config.yaml
head_dim: 32
norm: "rmsnorm"
rope_base: 10000.0
init_std_o: 0.0
beta1: 0.93
lr_head: 0.00605
decay_fraction: 0.856
final_lr_fraction: 0.0
seq_len: 1024
train_tokens: 152900000
Each number is 128 + 32 x the weight over the matrix's rms, rounded and kept within 0 to 255. Layers, rows and columns count from 0. Numbers have three digits each.

# layer 9 MLP up, 256x96, rms 0.159, rows 160-232, columns 0-95
102162192117134066164115115136147069124131108126116104152078201110195126129103163101182113119090132114126136138125138112077109086166061155165093118125114116073200135135169081107096123130147119115134113137098099164108179084120129139122124112145144166158121145177111153143104127181113186135
123174174157094129129212151157181130101138190118124121071166179177134134162103090139129124178157060087094116110160148049096125130161121172170104128132103107101091089145120091135080114138135198118134121153138065173147140142127122140105119142150159165132072120153134173147120132130111173101
115086141172118097148150114149107106163139145158099169161139122127084179138125181155094173191123121126120171102175142095107165110122132153169118049138135052100061065171143179144102171165092095117149085143122178097106171152115136152125160059177110110107158112165114067127075128147147071148
158189130127077132092090146168083142125142144150203148071073090229112126114149134148076125159088124153113070101176157142142131129124110202106128101123119173099107074083121170112110096148107172122131090105109130158061110153132113169181157089104103125118114156118136146150114101121148107157
135136062142113162094113103141159143186101105156138143164053230132160140144160154151081187103080054135110120115156153111081148155142111107090138108176086107131100141114131195128082086181136104115146090130120118147072114120140144109125111140149164119144127146153116144098118046113163189141
124202108096115087156154152128095174168121118153158132062112190112118074119145196138185156114113121112178124091056187155107140134084135140066158100150105102113170125187102113163176131126086118124178094105097145150138123109113172134053109122103114129132135109112154116152118148176143139058
176139075074122123102145073127112092099204105099151119122189134065138139138190120135097139132156176136163100121160143136132152115119140103169100091114147117165074140127168118096121085093138117110145145140116121099124176130133103101129150139117174124153094121140107158105123073126051102125
143088087171172172122106140158105117125153094138171093129098145128118163109193108164138146110071137161126126129160138077035145129152134105135152114074156185162129087126102174075129127130132151152113132116117028127119040086171131143101110161153137152116201199146126125109140094139166176141
138130113134131095095208123113132109152115088110155151116118125130095160165147180215105122188119095153061135094154114107098165110098082115164110132161041079097115155110083183177130119129148172151141082153144120101148069144143165114106135193077122147158104085130118081109117131116129199116
157105210131133164113104134127136099148132120158089084185085144055191138197109095146155240129117120160129191157106122054184197153142162090153089123125135108121132133101109124158158124072125110130241160147141094119146142106135072062096063144129152081121102116132169157098151169180039122159
134098113134158079111173139124132156158157148145089110161165193128138081177127111133136140160108139138154130197091128125107098105061092124055137101196165078116145143080174140101129112104140131202094117118175143117112040143126103113099076097153092156138166173195153141113112151106128106116
196116161094140123083167135142171068133108122099120111088076159123124169099145110216191170094096186182146144097083156091109094096084186096183179146141182090089099162137130160144099093160156195187194112102093150087113160081154168063134155164142130159141074125156137199114127140142173159098
132087176043120119139163099098141151071141097135068119092057134156096165132151143136146172091162122144104090149135162101123114128127127107109098157120104159211155114119116102131105161098126175131118145124086053134097159072131117144159100143128114106132116122115106116145139157171109076135
145144129096143123132147108058095102103112151139124139146129207158154145082083088129105108198143066089147195140151139105092158109165087134147084138176164109095056118155140110128109126138183090208097234110192140151143147141125136161125151119123144112125145099108087120128124112085108125172
193119170117151160134161152133111128108160148120124075109123105109131080160155060125113061114157092126111131121123088092111184158145096176134144169127133173088116182127114105122118104156110141095115134123105053183145114142160101088130127141209142113146126158128121164090096141118150173129
068062101136166129055158134105122162143166113161063124184225137066155092151114110140136090172129125114109142129129142178129169139110129140088102157128159171160170090185110133138157163137144044125126129166134098141146136097136195108118177172156099116094186153144148052153114148108108159133
119121152139088120102115127101113021098132200123156160084051105199110155163084174092193097177085134165159131179200149157132151050136088136082154145110086121123073172120175149183098173120081136112147194069120147180148153079096160104147170099129092093113140109168143205111110085168100127140
092202117148165146161099121149131156147090077167133093136179156103137062145089160062095138124165152147104151145117126170140143093066097115107058077139102143097125155150125138075132142150181155165110088161090153130134114131130140128105153097072103122112161119131164112071161068192107153189
125176119095113136086158132158132146100125141122112130128151088139101108147162190139090138184154129140134143108130110190181184104106115122123066116104108182152159119092138047117137126065098157168115186131141107092131121096201144129111102128090107046089165149121134112188135152128174139180
221126120126087130072106144163146198106186096127128120112188122110144108129133101174129197115110119113130078109144132110139132114159131126088153137208099187136168173104150126161114157149130123094081109156150110150114104093142116106147056067153116128128115161134130115125138134116097101092
161161127091181118123080100103120146139153118140146073140134049118196172126103176121105141084149135132131107149119078103139110147131126108154169125115113189107152159139216199214095084137127072094116134141129143118095133135113127070164130116113100085103068112199167090166127117136134078101
116096146118130154130202109158114104112140113086025145169126123125120123149126150084139088162111074111113069133125152218119162122057127131088145200137091161139155137097145161105187126107137161113123163139153106166072161126110108142117182156131108097134089110172140133162155134111154145194
148105131094159086049076150128091109089145081148068088079146163171148106065107145196135061115121131068136083143190162114109123124097096136123141131152136111160136129134153131100146125167103181172147106156164098164103104166073159088125082159129079136152105147162159144132066117064169125148
115133108187189119198148103128108090149133131127112064144199135135138122146093121063124102179177098121146118100101168157115186113126101190184077127129089147136107153111084193137113124137172153106121117097127166130168165138106147133099143142120123162136173105116048175091142109114168091097
142130057094119171101140114079176066126128090145152170176139166174100107128135178151116192110155109122133147142138104134120131127185152114074130085174127061173086169159078128130169093127144184123218110213177102123185109132123151167064119108128161175117179078104105188066199110174130133110
167120039146102083152129120140124146145169109161255115121110064148129144189111169119119161138118091116198120143139176053059119108089108164110175145185072076156089113144110165156122101146131065143149053094119138110162153141151088137133110160122138160162069083105112180146154134112152136133
139106171181100110144076161114073060115158177203118100132143122108095110153184126082117100095118111152200093105089125157105118099089102114092153117158159151176188086101090171137084110176105121132142119109129161172128123091154157136146145081163117134103085151183117122131084167148161112126
119195141111125192123144125123116086147089111140132143096093191082120082075143088051145102115135104180122109137135174119118144121075115135111122103139180140092112121120086125129088077131112182121093153158108154103114144120139181144109113168104118150075129138224145151139161150108133089163
108160200149215108115178097063115144121132085118019157154166069133145059112129149077104106103098136122153138161057133097117102127127121154128131128168129111080168146125109109163202143139149094152134096126168147159101102105163136135118168118156158139130178153077157127162138120168104108111
093097099166178138110141129041135134109157149154169070161176083127087139073092146116150068180127132126111139132160175152114161140120120124131115136163154177108098094110124132161124165128122154099108132173158163170094088197082101122112154142063118079150087122134116128071185093096166119138
105203139137141106090143147126151121150154149147121188154097155112172146120133148167061151171120123157117108036101120122177153054058124106118131085075117126124150240105092140123140167155070201156130086125119137148071106132155120084149101133125082127169161163117130149174079158081089088091
051153147108138181096139106121149121179114182074102198130171113099114112102114156100148035069096181104157110171095112106110147129192134159070111123063075091135139147173113038114132132126148130112129076149143113110147149159097136157103099114169126144107139120178102120048176145122106151097
184102151112119150131117160106128141099120113094239134074152100154104075142128140139132138132143106123141136145106190140101150138165100128077126139051104129103094166112116037111153046142111143101104107129092101137100106119155146197132116119124083103082124137123124120159150115148130108093
092063149141135090113120120128142136138157107198154173150138112066125161121101140227156082046093116093125166127141124052124144152126118134141121154137096090115175135097121082131160171149142099151149106122164115164190138159119064156149175134160144109129152147099151127137124185184137136080
107130111177091133133078138153109163164105131095191086180159141109182136110132171123121138092112134138167132119099093120108171127159149137166102132101089139159162093135160162166163131111152084167072101171141072122124178132161146123110114160167137113175118104067146060099117115161129109128
104185155097147111145178097133109121081141097054159171160135079079134099118146144124111104164163207151097102139149186103128181136083112112111145142106096121073066175118152081138147147116139099132106154142123133144092123130175141152098115194160146140116127186099098099113124133124148191119
124065115137117125151155135136125124140137179156124129152156117055083047123124131047127137145115130127161117134090151182070165106097119090129140136096105173137105143126107018085125083147130120141118133108140206147157147125121124148145122113132119116132208089100134138099108105131131071115
167126093124103135099144116094085113124145138132179166152089126142140118106122128143171142080144092113127088104167133113137132154115120100078176190146109133131147145096142122106139094124121125126117134159138071130145077112181163132120122182109145189073114104138194107121168162103120184114
112119128079147101062111120136178129078156182138101114142176132126099080141166159128129101153123087119146138144216125137066154135132126132161114120142125136155154061133169107121136121118097073115156173074142094167118135080111163095061143104081109160121154131097160148123132118155125116133
135098158134097108094166150155135060136158120098061130154116127092115127128159193171130119110100153142163093141168115083102147103105118213116144133109109179102134127173162134106099153113146052103131136139121153110112160098119156155139083133136140180121118092127145142136152140167138080172
138109165183118134135129103188129137120101089135121158118121110110080167094167091105107186137118159117089116072085116085134127156126130070125125072194126150101072163079117144145148113154130185149183122190109183110140115129113121137103092116080174177116080163123109103110246082181042141065
132121104140154168096151153112182126120136175153111128127149109125138117103127125115087052173123127131128102127205091131081148104207136089187106106158158150143070140156119099166177125145140100129100128107133112188126151121150137119112146175093152101146097206139123153154162143084120102165
095091112134094132113094145136158113125149181099149104133096085082138112125134058184134071078127164111124066121148168119142083171171136150142095171135165118120103109144113135103077138133149079150147144100128130185155142098130175135126112120111106185111127102112089142149143128150145097117
109103121108160115137104152127157038161145143087161128111114144157093134157142165100113118159159113150132140103164179114088125114104140162149152182138163124095105143116096172137118053155090126107110126156131155149120129131114105116103133211102106105117086130170149164120142156127183170150
124133073145113131149087179150129164190100128167154186114131139128077172108142158179123113126113132082032137136151121164136140150174117119125092105100085134095133125118085154114194119101126108186117113130141155128199113117139141145100084113125170156143154186081152066138145069137126114181
064134073075154137160182154071167123165136112102107094126163095071111160138154117127099122117131156124114180080102150098154071079133209168121133109216137123134113184119119171150101127124131112147104106158064143119109178097170155208124130110094140133075137098155066106064180144181119102146
062090062129098131155134075104152137161122110110128172118094199141145123130137132118152189129136129133085119119136094118131131131068133116119190195190133129148154074132083155141149121132108177092139095102053164106107119117111216178107133095095130151143131148151112116165110100163139157109
147145054113071158171194140119151168180123099073176077133212193097101145116119086144122142165129093137089126100075098139130125160159114110138091126165096123104085151198083135122147132073133101147112130134104171117133157107156142169119149152108101142110115152112165097139141097128145148076
143096100103097150123178093159140129097154091176112203092104111066152110161121167110135104153144154121154137137135142142133134132113150126119098163107128124103126117077152078139158118079131120092151122116083113109111123161143122150106158177103147108123142151108174124133162124144121124201
094124095118172097066133124124157151123094130179163126161129124176148151129138131185157081193119118127139141139093147147117171140205106120110064117113078112091132119157071067175128118151150139195090087149126092124156097148149108142124117061136152108148183150115104166111120135178184126166
150110157128133075084087152141149115106107139129125173145131103119096169187102101146067137104178189154116160131161129127107107106156134190105099130093118055127078146113081178176140107066130146115107116170155155091148112138121123101100148111152126104120174147136172155165154191188111108181
102076167168136119132151155166139147097110120193058172130133142091086105103103193151140137118186172057192089195085134135107159081151113125144123096151106132136139163139162078106099086046163177163110119092140144064147156186118136198129130072164146086136149115138134125133100094109103090163
129182116119197122116139168103111145158121120129123120158129189127126126125086120103095128123098159105091083108124118118121148176140102126129151161079137148119119107121114141172131106113147153128157111110105171172049096107170107121142149164128083140162114116097153081192168139155174184131
173103150130113109166202120124131154117138109143109087108121086179081104188104082186129097159130091109133078148110119101117144162153063217130109127116108178092092109114072136112138084138091112119152150092085095107104116135138134178130096058117081196118164147143150121141143098136116116122
189093110158104154108146104136139170153148113151116187156089176109178156215126078146112128145119114158116132101191125126148115170144121138080102132110142125141152134159138165097144078092136143118103147160135090158124151086137148141102104148112090127141108152139135079144137113100140129181
094094112151109157102097120117129131122091127107152126117105113086127102128128172094151106077115111158149130075118122210139159126060111122147131164120104009123170110103141074125104176133139127133122076133161143131155123124148118070124116110131100117126146084140101110099130060095101128094
093103101116074103138088077120189136156125098174176147103174134135070096121151065141110113130151092106057131134185163104148115151120163170104082097143129094102074092123133115123123094124106103118132092132169085177142147137116121163095179128117068133144143072138141108109151109124145157103
091108190137119159150127118144142118084150153085135121101107065128082152153188147102183117104120100149139180099167126151123129111148121131137100121124101139149120139135187124075167111085121104078172121178126147143087156104084106071136043185166099094087098135166126103153146086125102080113
133065149134148160082186161110198111093157105138072071098141161111119131114177063092088130140134072150123110110077113133097147052181141133179082083174163091140164075137061062123157170112137111129122175119114183104186163159125133119154109077109115181141143109135117120163088060114121112111
149141175111084156108072153094139137143084144180129150095141146128142114207098118048175150091108173122118118178122121145127164155104153117148202119081111213117129085108129131107133127087088091176131138169183177178105100093127109148136154086184116056130101149131130089187123094137120077084
186052139129100128128126112105132124153106162137098102173156204184070160146133098135121181153077099115093145128107140117162137141172097162085074152212124138162151126208101163115115148061081144163135142085075131117118119143115135179118153098174137120114101167151131087204114137137186146122
108019162120076124107157089125134101141109157200091109106133126127115153091139093146118083162145151116168134103151158104106129099176121134166146136123164101126082119139120096115090104138114185132124145111139151216174195131092052143167120091150128144101078100150157192137129168128118099115
145088164094098132143130126193161118179091099194085162135063116136119093111142130150110137095113078106208136151110204150107178123168146090068117203103133138157174180122155091134153057084115073111161117110135168147130174134120136138127124150147103083133096142124171137139164144122112136086
134095105056118127126146093126160187093136120128156094164167090129110145082128077197140068199179134144142172135108136151148139138214072112141116133129102133145105140150097104147106141129120110156147112117110026181202130096194098184110106114101116090160133158132188131064099133137122108132
154165089142090128149169152133081106184148147180191253093105141114053089133117181081132178157123097136163146111101125225149140131060118084049153116131113109104093159138097105132138108110158157143159059134132232112124138090133174162141123123098083114093168110130143091158162164130148111161
142115220193177104057156138146097138134176131247084177123161151084150098111105108137091138122150078190162131081114136118143166075105163129158074102141097160164192115091097101091172162119081174142090125126039140162182166127106101127093217124100110148131167130168132058167099106108092135143
131132078153131142212074086135156178117143102084200105117060127169134092116159138153116139148137158115157113089131155073146142141132211105138075093148157148164124101091197112082125126157162151084154133089105111105174119115180140145159104112167133165099154163159142104167184148181097157111
103164048133120119105157146102136124107205105066197116090119118123173160111122138134108151117125172120114143128094112126068141104146148093122187079081116166173141158160129090108110146163135164086125134112094080115088150114158108090151093101113163152115144145102131084133081131122108156080
108136136065090130117116117109123164134164121088120168166108128051167114093148127183137077123150126162118116140125209099152152118124168081136177128105108124141152149190182093151131119122101043090092100192115072104126162159101184147141090158156140128078124127161167056163151154168121203120
117156139141102101136136109133170143100096088094117177157116150107151185061153175128124125147139052100139126109111127171148110121148128069093116112155124110155118181110108186184135148137074106135152104102141125193224148065124122177099147140138084121139150111121149115147155173175114071085
173110100147117152122168104141157144103166097107210073136100111131077117117129150194147126132142169145124132140145126160129104114145128143157104140094115200135152147194140135111147094052138104105141111151118167123174129168133117174100115090128158155139103135068114115138124088165137090100
118157145113125142127166114121148119150123176162125092143173111156161170130107122117127068083145107090122116144047117206104103163200116148104113126098083143098235163141127155129125146111133168128093103089107121204121144093118115107159148085130107076121129129120140131185168128137113105057
161154114150171108117136112153149111081120117092107036133147153132168093162092083174140190213113165149133116174059072147116118129146133140112092102167178126116128084155144072127102188149073110149129144133125062071107145085103109129127142144116113088079092132128108152073082153134173162131
# layer 9 MLP down (transposed), 256x96, rms 0.11, rows 160-231, columns 0-95
125079085155108165182134148169107119106157094113150123102125147106075146113153157153141118120069108141120177230089213132124111121138045089052161116087138127116104065109163151136149149155128113153146135134103055100131092168126092109074151126106160124131139149132052137172149072162140084105
126169131120152175093072134110105112140142180117127136131140115060092169120130111127151129124124124137135100196149129144154092124081155107093104149094114146138166119157083162138118089173136112117083122101137123092111171116160079051127149109158105144125178139091183164116142051114116108148
094156129090097135163137137132123127166184096126130116070090146108162088072126120155119136128106174120079077090093131178125109202148126104096139192102130118123188070087174161089158081137112119128159157142134084132126140107131146117113094133076111146139182121129140173075203117086173129093
125115151062190087108179122134128126169070118088115126158135172092113143176145099116143128144112184109130171127112116146113135125150091078152117155114178094167170127158122087127104090123165070089128167102116139116154197135154104126105125208124163105175146149107151094161104149204046126119
164149111143117069135088107118162122145104111176087134111108153121116048116141154150159167128118126202108153194187129198116124095133103126071114114077147105127105081079158222126106131182145117089155129176162129155096152138110123156116103164145165228115137104102120130125224124143145208059
136116116045103114173163096054125140179107143129126070075102169127105117120114180112097111047114089188190120102150168147125134095157174124118085122128149171118115138108108118063138132120065114134129133140069085131167125114125152103119114138129082144085118116110177149131128103123163064121
140186092112137130105109129121086094132166151143118145086094113143161091125157132170088110062113138073155153172107067106164159112175179132108150119176138162169138128127091131152130090081124136086142123051127120096105168152125083128069177108083180091115167133161150169142100060167204134110
094089118101113101134165174100132154151129140149109081091132082074081133138091135096127153107138072177085112142165169137117149157118120144024110168112168093147155113160138136138120129180157126110166165189133166137127167099141095134188084100159157159140166121150080160114129217114101153132
105106132064167087186105070103165119170098153179153060145107123072098091122203103091116160168101141138160083162169108089146099141168146080038109121116138145162146089122157092086140136146102165126163154130146162148092125126086160082114131110116134125148145137149083119105119143113193140095
150142170187156118151107129108109103157001186087102108124147162156046137192110104157104175140087116150171218147142139131121215136121141152156106181053125153176185085104140102189152114093105111162177132090118105146157148123119138128097108113132123092161114108102161135117140171106080158114
134098168085113140092122108086164135167099110115158146133129106146097177145092143082149179110158172117162145095120105139116187140169187082133108117073091144141141101121150141086150154149129103088155159121102096160175184174138153146145155123132136147119087110113077145121109111113153191161
149168115121121150093150204103149139212156124158076122144139114113091162081134134189099198119155135141119102122137195109158130190122140161111160134117113108140126087143099156095128121144190133164134115117172074124105148159059097105143149127100163106126204105137031202066173143128182119147
187167101020116154083145111113134072189143151106124080085120156151063115156130113154137119118134071123087112179126158115092140167127127121109170078105084144134176092093158130105166133138145132161083169107055103121106169140137111118046142101156103083156073090125098147156086176124112125161
146169154115159146147128104066111037070116153159137169091143154117170133100088116160176124119131081145187139153124143160114158077155079182170119160138080168088096144159101085196119119128149075205142159182158128085127114135178102112114153113143125125149106123100012080126133075112079144138
119141062157100098112074134093157111154087128125159174155127155158135148073125176120136125107075110096120145156124170141106086094117166120146131111152144124179135119124119131169134107127160109123107149177140164116117156089136103161089137112038102163113126116127171096128153105167069085111
134159140164114137185087086177117121054065123079173148067081098156087169099153139140097119071094118174137097113120126103143105140103142119144158118104096107114135149112127153093140137150093181110127139086113194130134140171176058128185063109152142178152115138154140190115144116113131114149
110069081046099115185101109116136179062160128126121139134181109147163086127107101092078150116100130111094065128119123128124171128131108140176137113141117068100151153149110138102142173097064151114039088152164133155112117065157082156140087114177140123137131130133161080140123203127214125171
132133119171141153121128131144214138120084109134163158179103137148079122137153144142128120111104064121152169176150140088115069159131143099122157131102072142138117055161180090176119164114141138128139137153155138166081152131123141117142136102172110103163083145190120103073098147114128148104
130131122118190108159108146140128107153064197142118081158158132110118119115129142116149168118071132120186128144137126057150176165167107113176122127136155113137141101115118117169136119184051154105095125103137106143139133163166130124113091174115055117135113161157099149206172068155181137154
099085139152140125149167114131138077124066119072174155139120136163125114101141139099192070117095127128138159172162136142076080146146110194166113092113106128113139143108116136148157110118178095174121168088158201088088156142156132150160157160144166063116141091166092161152057112074126129147
096156143201117176132122147116091066127143127121137134132153124173091118120118068159146140137115084162115117137134145108163154140140100124104163138168129180128146114140151105123183095042152117105193110102176086136180117110109084169191146123128160109149213128147103173147101154133094182120
142128166134138073108078135109164150191114130148231128078147154138108180133142100132153135106156136164176127108097104032164095138171142132163164064107130069103105128171111122133105179159145094174165100099080137110169112132146126126119036089091151137115199127083144156102069164110098118105
129200086164147109121101147108135098132094100119104158142137107089169133029146135144161135095172115089133124160116117121141161163126112184126074164117125067128124121135141115101156117110107181116132153108069134094117171106147073164129105161094136082150121164154180115153126091135078138160
139155163165116069075160149134148115121081166052134116077079090159111130120166073160112143084106116127196150186165180144104172126143147115079114138143167151163161109116152135140129118116108099139192120140160139140107095091164116157165133157156176083159135118103255088101122148105130142085
172119087109108198060131158130137125138146096202168138128160092189112127129182165112097119058134105099143082123125121115147123081090226137114171067145119110097125131166105153124140120122225136127156169194162130116093138138084118161072135066114149146124137169175195141049166142160126161105
096119144143179149156144132119124088209087129158051122127159154149113115121147128130140101067201126130123186170108183118194060164134137105163135109123115218093109147111153093138120163122072145132111111168095083067149092147139195128137121102131110097162107147122139157204109067094098105169
120189128057122140148125125103155156123148115121129132155140118166094138137078136164151078171150141081128159140173179107136128179116101129158082121119101136077097127189190098124157123090125136184062163178191096107114082132089123085126165154109191106143214065101134135126167112097098145115
148129078119109063173127109108116202121159144184125149164136117143101193148145124118104143116097182097102170145135084162105127146173139198152159156164092157165117134143186146114093172130096123128136162078141143166078153145196157100120111148140145101118161212096134123173112163129117108116
147111092055037149155064077100128120117124125118145140097147140167115111122130103142132092153115112172144106108144174179148123115126125128131198078131170136074125109127183115143056168103106123110088126100120095174144176109153105132140107166147155101137126150150148064147159100155127091143
098140136212145159234121128163165122183168185154141153130166114052115147181144133136145152172116162165183154106175116125137127203119069092086139124107123121168151142146130127072114109124120161099146167121102101121146077158120132106048107106119175130135094111099075162165143132064139098094
164114131167130125041144143166124183161140172103126105203116178143148165107142128112091100226147131155119103032103131084177086117114131162101114124077152135143185190138109131138131125225139089098198124137119236127099156113202116117130183173103103214167139127156108172155077123073111091146
167116089178117105104186074116182154084077104136124121117120099180107148149104112138100167077133081177138131156164105167194126213113099114102161078134159117118167107119104121070107125162104113169087164178088156176056150138179156102078100101178181096134130123120185130085072159094084126151
141105123137131161096142116127134089144156125094080125118116168124133162120178164123136148167193203106150151077128136138146099180144117141085120107139138116137136108107133163129158161148192096001171146141119165114150100138154175106116164107119171093102044105184137118111148157162113141076
136192140152138181114154136101075067125078145135183110167135156188142113143183134095146139205152185144075093175154083155094057104120195154113114118133138160191121118148100138140115084159120122138113178088094161061073160122136099135122121148091142140120109150146124146110150088097146108131
134144117139139119179145139169132134105100133144140126079099197121033141150093146185106108102110067116139110164128124107137106122158101109131128143157179142053157131105166099134118072065105118105154143115136094158096135150156127079152182107142115090147198135137183113110131177114086109083
149064172146153082166108072250131182131182122057145148120150166130128115113130152109150112106183098128154091117145128127116175099143138106098119120168148120150098164159124164145142166128090161092123074123140160175101128139130143147127084126089121154149156123140208113120052130161151135133
146153127149134097074052176136137112153111115090152108100102128130159185193155137156114108132130094122063191121127161129151097177168154184111128117194134110167166131154217170177131124134135175131089156133100078074119072139099130176131167155135182134100092133159162107126163150080083163122
103145104121143126175157155198184152084122120143127083086154107095095145175139098143054111137065161068162161196116146129117146072123171124104119099147122134128140136146104114156096153098096132123175160121139178150083138146123146101133142093147155072164128143153201159116114100128122133126
109124147075145161117074110120126063105096136212143135183178174135129135088111133092125212125164102123097154165123122131127135089119180145124132155106081143097149126165130144165169118098083133104147170136150082131120122150113134175128109135116154153146177200110218132084158153097099063098
129160117085102154147122081075100124116119103141081157108151160130125124128117124164134167143154114121152178132100109170144110156124117169114143148118128140157114106127109177120166185144152151189108122150086153184161081162137089154085069179124131070132114123098159169150104159094170100043
092116094142117120138119118134135127101095045112124138186141074146118056124130116109117118124107110108149099107138131110161129161113058074109119121113154162097078125089174170089133168112098174110116126200160120100147082128085007169137112134083100140080153155155122126147193125184097196077
152160131124147170105136131154075072158121157116103084121142109156150086177120086160161133083104179116153130157177139116164146191097170112094149102139117129143169114107145116148167126161103175124189087118098128075157189153145092131206086132118117149143129094126145099200127128141161134111
120139167096089131143131078196119157094083104142104101082112154125133170170136130148125131140053114144108142107036094151077117052111143101133163137118056143132096108119150158145144099169109116118076153130095144165166072116155190083104118144145145106104165125064167131215094125148117129209
127128132126134145138174088109094162087162074135102130135147162096121122111130161095118141156151134108154116117135072109175091137119089137151109109134079132149169119125054068127162166153101128138177113099174075086144129162151084098189099106149132143106129130091125068177178102147083060146
127174114066158143060132075072093098091162197146097079158146109118134099132122122147099137114137109164183124124120157095108158107096116086121089122127144080130134130126147117088084089128092149152126096062139100123110137136156151105172152115122102115118110076121189130107076119171148143134
151144143097103065120117124152164138121115132113153085158133104135212105062198133108136102071102150202122155149179179168094121120131133184108143066177114142133147133142102115128122088109087129157109117141196154143151129096117151119197169145103255090108188076154092085149147105174143174179
112133133153129156127131134086102105091061124118122160137133117092202151080116150131118184104172091164092189122105090081072149106102144079165083182102121101131104066154054104095127051138119126080120081096126144151130116081118091125135134067118109072148090161120057120151107094130163135159
125101173139147099109085122155088118032121150153135164098066150175160088162137167118162119069117173107187151167118133173141149117119173167120179132119130095113093104074179105141124142133140128125146129073156100158108069118125134073105126117128136111150103102144121157121079171157167090158
147148108195148128130137164085133151160144127167130110146094159156202107107170130105109117089099107072067113142104114203099082096144150148127149106147160107139060154098079131143083143154092094108119194092101130133157118086108120110085106109127089158096113118134118120166120126089130150095
105162128095105114118121127205114135102138135108104124070145151093094141117125151114115128118232073125134044160111112091134120129160165097068147132122130101117123104097164163127127124124080109083161098115146109118105140144141057128070090141121123154125116156113228078175169181098171137129
124132087082079180124113080097099109184123159133131120155155123111189118054147136096154116166023131118131116106108121161116110152140086126192100110129145176167131128077146100099143153173173129116152150060157152126139072093073166178152110162151147170137076103121083093120164081094102145131
149122137116159096156069087103137125119093056153154157192141143171121121195116152089141149170140100118115092116127159151102115141111105156143138102102162180089114178136138079095119178120124131113097030127172113138163115143192138146223141168088100161137092159154196120141114112105063067100
133107110118118121114125135161089135137193145176135144146105141108095182131145139148130131142092136143104099106081128110101108091155109125159163136137119134154100137119143135114106163119098153097078147133128116098160191185101158111112138089060162129083194099189034192092155114101106077128
070153121117157105130125155142128137132138121157150173188147191124112107079194132086169115147101153120133175089118094129132094090097201118134157111131074083140135138135133168107159211150138136092198095105148139129164111123054124079130133171128153131143087146149112115122130122135132093159
055143121129161147158123124149118135108142138184156104160109103127091094075147143093170127135133125138105150156123167101084106094088092095169134150103122086115130140144148135148146107153104161144189099160144167124107102181068155120106115080114145162151105140103142123076172130144117136063
093084131134117213123115074112141089140144069085153099089126127131117114142149102125093129181062110069179166105146198134154073174127072109184108144140142167119137169116115088122124093159170047112102080111147097139097045081115169145131153086132114151128113124097123108126134181090133138168
142154127064145075061178176122198119133027138172136118119117108131176147131118104139098147112109119133161142144131108161161118045133150140098115142157125147061150150137153139080137124102144057126114173160130112111078091139112143160152096119129145131189175131147191151118085112091089145134
137130154159111157111106193101070151181157189117127113159149126078087157154199150120097149134100174097165199133095133144084192143111144148137066169095114082157155097109096121081157102147170136107156147166121118064142125185195129110127132149127115154103092148123145170148140179134146113123
110129171108088142086118094103066143057157104096107093121155097156190139106110100123200117135147089123107162123164163101094105164125132062101148132090116145143112139138134164175196123168159154137078038093059151114151162131137090147207115131119132156143137121127089058160140150188183141165
180146152106119147168122068151174138086133087139099112112175136103075105053121152148068119116167146160097115141111140073045113097123150093138068143113106074158184099113116116082109097160115161128076034160134149114106133125185089146097129086111108161142136089112164134113112132120180165168
113114120164111150132117137162082112120148160110156133137147152085136110050094197116115084061124164145149186152168097138103156178099103128148135150175173133114084141100143140173146095078154139141088110104100078080104139130130103107126111127033089159157148154155071165150149134157133099061
130201091148113181144135147119146138161145125094175118145146095089148118206086155145128176061106123136079148166131049174104169153100110101118118108102159125158169134112150153116172144103132082094139099142120098092067035126143194134084126159106133148131206111143127124116122068130145164159
152146142108110051058139086098120103145097114116118123118104152170106104083150113155137165134117181136140210148110112124119054116093183111112047114134126175172108132098110140117132114107124073127255147116142119157132147116168130097097152127122107139165129095104205155125158084130116142082
101095140103113123120127134141195111106150151123148141086079174132162135133155155086151168044160113182162061176139157135190167159113157179104103096209142096118140128137122115113123125109128133119112089156133124159109130126140174126122167118161126114168126139164190100135113148095136113069
076160123116159064152113143077165131123138073147089077092128136160174178099133056149123142091152117118077120116101100116094140104160135158163157181127154195166087132123167119147138198121128095133071186128173037129178143153117134104168097083180118169140097131155133185124141111084110137106
153104126157126156090125095131080126068197072111130156156139133097189104121125191123097133131178109175140133125140143095189082165119118109171134121126137122131133150185125106122134163152145171151050024107074109124118124137091090131082101148063126138121132200173052082173191083147092064146
097129117124160157184144100137136148040122117129144140139103118095087099129108124138072154172125173076109097124122135136115118106081137146150126114132102105165112205131122106146108203155222181121091103102117102139080115123143089131087081178182131083100146197100071113167114101156146125129
081092126133141127115122134109114115109088164180115142145112140123127146166145109104126164103134120093106136119085129141130153176125113133127111172150119098084124084102134111104172100142109119155138159123111174127228118128129151145068119148103005148118149176144111138116174112072142058133
164126168070145117178105121115136160084163086098117141099158075203153096131125102114160129158130128135121127123175148125091142120069076072073125101111086109124121120128068130193109155084095120145136133146131145172137123125141133064165106127164181119098149106086255096110086129158142111104
075095122109112112157131135122144125065101088176173131082121116116139159139179162105138143132145088135120065116171120186095105197176097095132134130153127169102151127123150099055132109159129146082088129188137173107219119085109166148080139140129135158132089184162065128128153127117106064121
075169134071140167071120088117126134069125110122107108154058217107111120110126134169123134144147150151167149131164144171082092152065101185141136144163098141088164143164139180145155095145119102096095130107095148142169080162124173168144105118132155088108058118143109165149093143125123127097
113138079084116096128128144125119113138156097120124120160076150121103116145153112147143164120111160142077111102169152125161140091119097102130164123149159112182055098121167065135165097178098086120177118151112145089144111174129162190116104168154142167112140126157092106076082116099141105209